Weights of a small transformer language model: vocabulary 8192, 6919 steps.
Each number is 500 + 40 x the weight over the matrix's rms, rounded and kept within 0 to 999. Layers, rows and columns count from 0. Numbers have three digits each.

# gate: layer 2 MLP gate, 2240x448, rms 0.0726, rows 1978-2012, columns 168-223
# up: layer 2 MLP up, 2240x448, rms 0.0697, rows 1978-2012, columns 168-223
# down: layer 2 MLP down (transposed), 2240x448, rms 0.194, rows 1978-2012, columns 168-223
gate1978:448542539536544508496538364519464536512510512451441427484498437474434438594503552496522462479456484451522443510449505466531489517558440528594479506442532513529529469518
up1978:513448501493521529491446540408465539525457480493470496491487509443400468469458586511520517531419457525532500535589443477565467484520487453522547547556516520507513460441
down1978:477491488533531506486530485510428542523538508525428591516452533522440531483454506457506511509529470465500432489487514550505480540482455503513524389462478454480540520424
gate1979:497475444464476517512489469460491517500492497527475564530539497493543534432494489516525490481451498404537470450499475482519504524562485505502500505512542605565505535493
up1979:395477553475471433499581565477479477478420504516591465457530411570471527429470534540417520463496497509518512541485481491485437537494438479538598423513494515502545514521
down1979:464513509502469488580441515508462533494450468461479419483480477540454567484528511535499503532520465496532507486449589484522499509504481582535556480471499451502427505462
gate1980:544413464514562481511578510528507476471420418451505535478562491420466490464494490491537502533469369486466538462438489544479491572523507536480489477480565535502507532528
up1980:519559479473504494537419500459435523547585578532436484517544503494501473516477539478574497517462461516582535455532430507486607474441454532487497471545517577542468545514
down1980:472464535558566474476530537465548526494466496446529499519522414526505537391522484420465450449519512524471435523528514534521493459481438465476513462549484463465470479461
gate1981:489483568480588457436519558592548426462530498439482531546558514511530544513501518511500486498494489517457490540498494546481510571539488576463602464544426484526431561461
up1981:514454453527404554463509435519526506525533471514533516462524547480556543481508521489472505528558484448491464417493510489466460458508569482483447534504560493436533513469
down1981:491544476497477519393473481529585499466571489550542527513555549499563546541493603438479525466500540438436457477485475509449469504506512461487532509572502497522490504490
gate1982:493502508446512430517495525456508547577480424465467432516461472516609513449539558469506454424514475555512548502517538514566459491462459488516478478480443560482521442501
up1982:464461548459508458423477529451488452494525469521538488456460490542572507496503540518470529474563476510493541502534501497560506507490454514568428556501450515495528417491
down1982:465529522511508432487500519530504503477522493478489511466514485495511444483514544505503510532530474542506481433472471495543436483527454493462467500493511480424507461551
gate1983:513502459468608473512471481547481488480506534516506539532466526497510503482544501498410498551484475469513484529510457508501532525530546486528494560514523430448565534403
up1983:580463624494548496526489494497562450444477485519508600524471497439464505446528481472479498514480529452460496519483452494475541477482591516540441536553519478541433490451
down1983:548515539521517458501557515447497491572443508537540482529472534517542406477452544469513567464465503525484534548529476422479472456491587552514499559490460452539441510580
gate1984:519552492468466487489507559521471484478511473485509453544457472463502447513476552478493497574512515486523510483511463473501527501481559476482517541455421546464464424507
up1984:440564509509470482484494490551433474484468478435478459501446541476457452580511548490481467502475445517559478593432481527539556549567589475469536486463548495527534479525
down1984:587494505480506523434459520539507506526486495446436504520472532514513463465559447502499476436477508504469494614539464504625539540525529532452493452451506472515507525486
gate1985:410462522507408590529488485497482559493515441475505430552534506503473517480505590465473508513531476458456553510493506487559529506477572492569605503507458508481565491544
up1985:476597529427510514473502439570438523441494512497549573458536553445492436523521605541528492529554461559471496496568511481469470498460541438479463529498473487511478572517
down1985:490519458432545451451493512558509488462542517467428595512487496553443499558525500485562512486522537519482511394532482570539514498498484514521501462501519562529496443470
gate1986:536543506450471537527496489488561482526490476468463502543458538555476488531465563588455507503520476561487511521493494498456505532462413555448523479545509462468515596465
up1986:466506480501463491460471518525463501504529536492519486500535506573483481559579524532482535527453547468460469501518621476480530477448567446575527491498538480546606445551
down1986:591477520489396531463488444500468466504532430493536406518503405491562492484550456472538553538480556562547568515556477470460457418490418512491529420528462542562514461570
gate1987:545491447509470482550533497491561506417409472545552585526488473530612505479465481527503512448553493509509467479483559582473413527519518563490440484520465531443535476540
up1987:483533510529505500558465511503561525432432492495525479577479526476526512474567477520506457431561489492523499511528519502488493498506459557500522540458517523541540527547
down1987:527476525528541468517461511501524545547442483486543549461557549462509483574530486494556487386468528498454522519510434517532492548585528466509544484468471455458469514597
gate1988:505458526506494584563500515532466476462485489538526522535483582414513545468488506463541452527387463496530548511517464522523552487461548541547462511524493503518509509476
up1988:501436526474506526462536493541496467505441497494519501468498554454480564520537498537548483537536441468448442502441549492488510429548503493436517453499490530421464538484
down1988:486493467548497545577479543562471562510506515537531441485503541469553414508470463523496478495539534508578543468524474437494444516435490550512477478514541554474494497542
gate1989:501536513537467483481567467470463588532544513497502486545461468467492519534452555469457550475510470499531524444524516455542517450541501511504503516536580473518422498521
up1989:513502445483484524470456514435432579445496466500524524548496451508518551488536487505465467476479551477465529429549485548435514495514519411528545519514522475435606499456
down1989:504484422519425558566563498507464430536441493535499497521456436541501508527510513495511544510525504494476436458480493529476481498497552445455443501438486527465532528500
gate1990:506480560508487495521482472531499468571491503547479464532461521551532501472471429467509449511497438520442512511523514553483516448490460485468466497546488561543417526526
up1990:508496530447492470465553511500546490475468390466483591447490485526538497493525518484528453482513518492563504498486519470489526547566497493504456508576454530514415551528
down1990:506474422572572477480457484456465516509533518485491414456519502477491482494498460481471482475528504522465491575471499497556510469451514522470511475532482531590513576526
gate1991:531467576548515530490511552480505486527493493504482428516498515535471498556486548440501564467441527467549530454582536584482475464504441504539401529476478508526453441448
up1991:471430481573523465527485502533547544525458550529505496487463491514563487450489564492553447509487501529537483486509427536598481474501495514482439459503487494544447513513
down1991:443359475596513479487495547554476504490501534471550449439442503444511533383415550532542496471482511535582550508560516523554493499575541467491408566486425521487524484534
gate1992:485496485517458479441512522481474465461495463471511490551464503509462501520534492467469503462467450497473507506529407527483535536519565502467510461522496477529524564474
up1992:580657478551465471491521486502552487393479554485563531477506399519478533481443501554501512577454548487545554469489522508528494499467536571555504570483532418511448447488
down1992:519448568472448457487554516477462484555459466470509505483492500502510459548522542471462561536562424506494539493424583545533561499524451489576499516493517506581502563547
gate1993:567450470512498522472598467503592541513540507579483445509526474541514561473467501546527596551527552483434509452638582503486569544498486563499558502505523525456553544411
up1993:431519492522512498496571507511519483522497477514493510453496549507516558531515472530572482545438483516448465640442446560488511487447449512584527550488541494448432536455
down1993:529380526528536500501549468521508558565432470539581527492475535595496497490468497509492482519514506502430542495474540504565390445433524527443484524459492476447510456532
gate1994:518511452484525461573507445501527448527489517433480498495516547537513483536481512508488469459529497515513544543591542477453536423471515545473442527495526506453591429553
up1994:475456428543475526448512521488502417458471520513509536481468518520528529574507552535532493502580513576523478540523503540537529539553535559532498437546533472506604516536
down1994:517495429544568531449486485518551451556487489491420540534471445496492548519485509585553532471607542486479548514419474491491535431397502493457561489537463548503519555551
gate1995:460453476525569458567492559506534509508425497487503488528534512508489492582509536460547483519498496511568477532515473490457473453529456493534543512561511473544532506513
up1995:522485495456467540431464476507509536508519534474427512445467490507527537553502487510506475490491498532505488425565479463463582500477485492474488465498470570519445421553
down1995:515497492502431483496430577498477506505471499435459455432469517522469484449550463531468594514508427482482461471431527492454476421419432503538465505532510489546465498546
gate1996:451530502486485457507516515491434497492509512468523525648508492532502466520495525532545475508541515543484468416429599514525539485486505501438504502511472488511529493466
up1996:520546520462563581482508511490517484528500463550483414449452516478447536463487485532472540522525530514543432485527416505505543473533574517536608537556592535504449446498
down1996:561511467513487483461577549492543535513482479512349385437510564524509457493510497504506513500476525561476522517502521458451494430513590508504441533610561517491539480514
gate1997:454520557472557564490584478420539554536509506457465593475574506524495515439553488400486494475519461507533526572473521526482509491535553542506508457492484465475534520503
up1997:526536464569596469480509496505486503501510524460540507505559488464440522448524511503563560445537472596429525427569488490487512541506494461513513497493405576547486530503
down1997:425471512485511525540437527498450453483478510455508531498382490532553419496518473507535554507454557605402456459506487426472538484514450486568508468423500477526515479546
gate1998:458434554532481543477601440465489458541540429551499473517563538484485509474488560524461470533435485470475543547507484489467577513470456519490484483517510466461481451541
up1998:497460515525598512445601552500520517482498488496509469496453482470467481470462514510500538565578529496471547515502547523472490494561482528460480503473529499515491486488
down1998:460492490477465484447551522496542453570494505556511480483405463441506455485471456553491549417491547556498526521508502496495497521526504558566479476444507541552505480530
gate1999:524445497528465516447511516480482548474510527549577558472512457518465489515516467491486462494516526518489413480464431479483441455465474466486562506530520440543521476527
up1999:519603495490536443541510459499468426504531544400531513522453479554478444454496506478517487523527439557451521481437517485434462460491584489515514436479491504458447442451
down1999:509490500550479473532476483532518566461472506498536552444510526541525500548479560504571413520466559484472444506452421552535470474519430480523554480424549536502536497511
gate2000:544542474506486487503432538455592504528400477580459513545470494530531472479473470548463491448521390543506454410517512531553477496436490550606544426447559529526480531475
up2000:505457476465544564498504469491419499455461488423497436446526520518465506489467545454539493491467501490576494501473549557437572491517465442513493524532472487535565443462
down2000:428489451569524443456515413489520544443454482477492486487523477458539463478565418493479467512443467496485529530538480575438522519441513458561495458411555504484555542530
gate2001:569432564432414444447502486506501503519450441490490529455526478490487454536498477526516527509516472438501507519465474542461521523493546439486502525472480507443503579484
up2001:521482543420546491436533482493477520486507482542461478538499468507488510447522496453517479523464481494440538538554568505470503489489448519544525495560476530487501443491
down2001:417512485502526577457501485451607552486426462525511450533574484468536530560535478525556499473523572490511470537484519522537518494504491524497459508483493509508466473464
gate2002:447574513517534506451485410496516488474441500511558588460523543496500450593545560584446480516552479471545510431440510526495530516486466518471434473505480517456557489545
up2002:527398473437451535513497555510522563418520448544508491524492524448430556561556530423514496450450495462526515440501523406481519533530491513442469455459536539505514397526
down2002:535501476482528524459490468465446454496505513476517527462548494455508474509510465460548434521470389458554528489482509455488579502517524463502424505427510535452604508455
gate2003:516498545516500478480541498511416489493457468528481528474470537466575566546423465545527519507500453483504566498437525551547526465531469457516495478498469484480436500558
up2003:522454535512447504476526537498482525468570480514463531461512513564449523556539490484508509448516479508564525538517544472464503485512522460562445510536444452438438555465
down2003:510484413526506510486552508542497434503518483472460506556432513471487458514551493456472533607470507422449501564499493554547501511430480542405551437484395495521444448532
gate2004:485531541484575491530564438510487554452453527461498494448392529507450452510451510448606506534507555513517513528566504536416510418421417561586456635498504508576541438458
up2004:554484510513520516483565424397475527490494526481428480501518520546496485450459508498511514469431470504450488507473557435604569504412527569536509497497473524498440561569
down2004:508453585539501520481501533376471512480475541517515516551497503495469482423455520469534468501443499453475505554496478496544522460408535473474509547546469475457508557488
gate2005:505509468553504466442488403518409523454448600545485479425484470451479521575422475511590476547569467579494491612491479481538493505476502521527518466471472546458493586568
up2005:574495579544581464580511501543565471567560472545446418466565527472475530501470483459509541491491536404431505467524447516357509512468525422543441477531502460515531484531
down2005:550475550515543509534494460585529469443468446541515477475512483565423624441483495532525503436522503471428561520481451482529536503518463420560489546522511559527479512453
gate2006:480418481508523487502522586493510481510519508537447467494542556533498546494526563423480511474466562439520571519545521499438485456507483566535508404468509522473534477456
up2006:578532461534496530507480548535447555466541468500485552443511444557540496542522556539523519498534492440385519501507433395464526471477527446439563455548528565495554525475
down2006:492505518570578523551461538470512507483542564517489487466484479496504524542499504501508549525437509485476496474531533484493570492522436517489528476461567590470502502439
gate2007:514514511480474521491561466516577540509535530466409500441515503526448518515449508536532540501463479456543523486474450496472540525493456512461441442548520543516426436517
up2007:592472447476536547510536468477571521538530529527495552490448565472453507509520531538517471549506463564511550550533513498517593493521423526453479511486463527430559495537
down2007:475561506480504502557491501453501529492513548498541444544515520362491470598570477464469482496591494471561426490491511485500447474442498502443522425532503550580491420563
gate2008:474467464572505535502496518525452488508558424502507469517535426534575537515547553459474510451512507548491533526440443468394474464444482610450524501549436463493498490441
up2008:491446475559520427555469583563489489482528480471521522510561472491496448527498567502464541553540592496507475530521467508511491534475466469560477524538528534375524477546
down2008:503561516452508527526478523477469534473458497496621507437512378496467475530446479472514456479445539407428544489474489428507517529550468481473375482505463555439515460513
gate2009:476424498488429553490481507588397512482533502504511537518495504548480450495541477478525466432526492452534531547424574481501472484532516514507542568511516510458525480492
up2009:482469514477520533519457462429477436519452523510502443502457512468546535544408562483467438535506492501491515482465530495497466602443510455496613570523479484481593500538
down2009:442473503537569501484559528513481426467504540465483427503491492441526513486452481515502517547537492533465502523512558483515485536467543459478544500595461492507540512560
gate2010:496412476482587502520511503482507415542547511472499519487589606511473477575575487507519524534529505448527519533537462540537499472435569543489525571486509532521485524531
up2010:489397546451543452559417468502518505496454536474556526529505516563519511503527484459532537529508474488444481486575468528523502423466520518426526558537486603526492547509
down2010:519510481490587470516492475455495436482570438446460501490561502492585538462512453503477486507472550466477503532465489534528504465520496539507496523453553488513499502535
gate2011:450501515518504490514438490461513512433526433468467549529474445546561504457584457510477485413496497482490452501496535472504472490491464564442461437465561521561480520507
up2011:468488518396571549531491463558490491447515468470500493543509436500510555484462461521440440489492593435494444490504572477477520563513510494506535520519480460596495444519
down2011:523602459462546435500512471497423411452502530402500498537561598522538448496470473451488492499524433490485412496498525463473475454560587497512524511469434495495463478533
gate2012:478530487508467509469529514474561540503496472462429449501525486528534532428478464490507531446506498434510590486437391450516560530502513568503485541505538520507457498464
up2012:513520483512458466435543556454571478465542450479563470432429487518404474460487496465485444479469565463495516527519466506535478536415468482492552547537504523573449510465
down2012:507486523528503490564521543481485558419459506620496563536557457513516428458541541427488462564456502533530493439444502457489440538531459499471473481431504482544499479504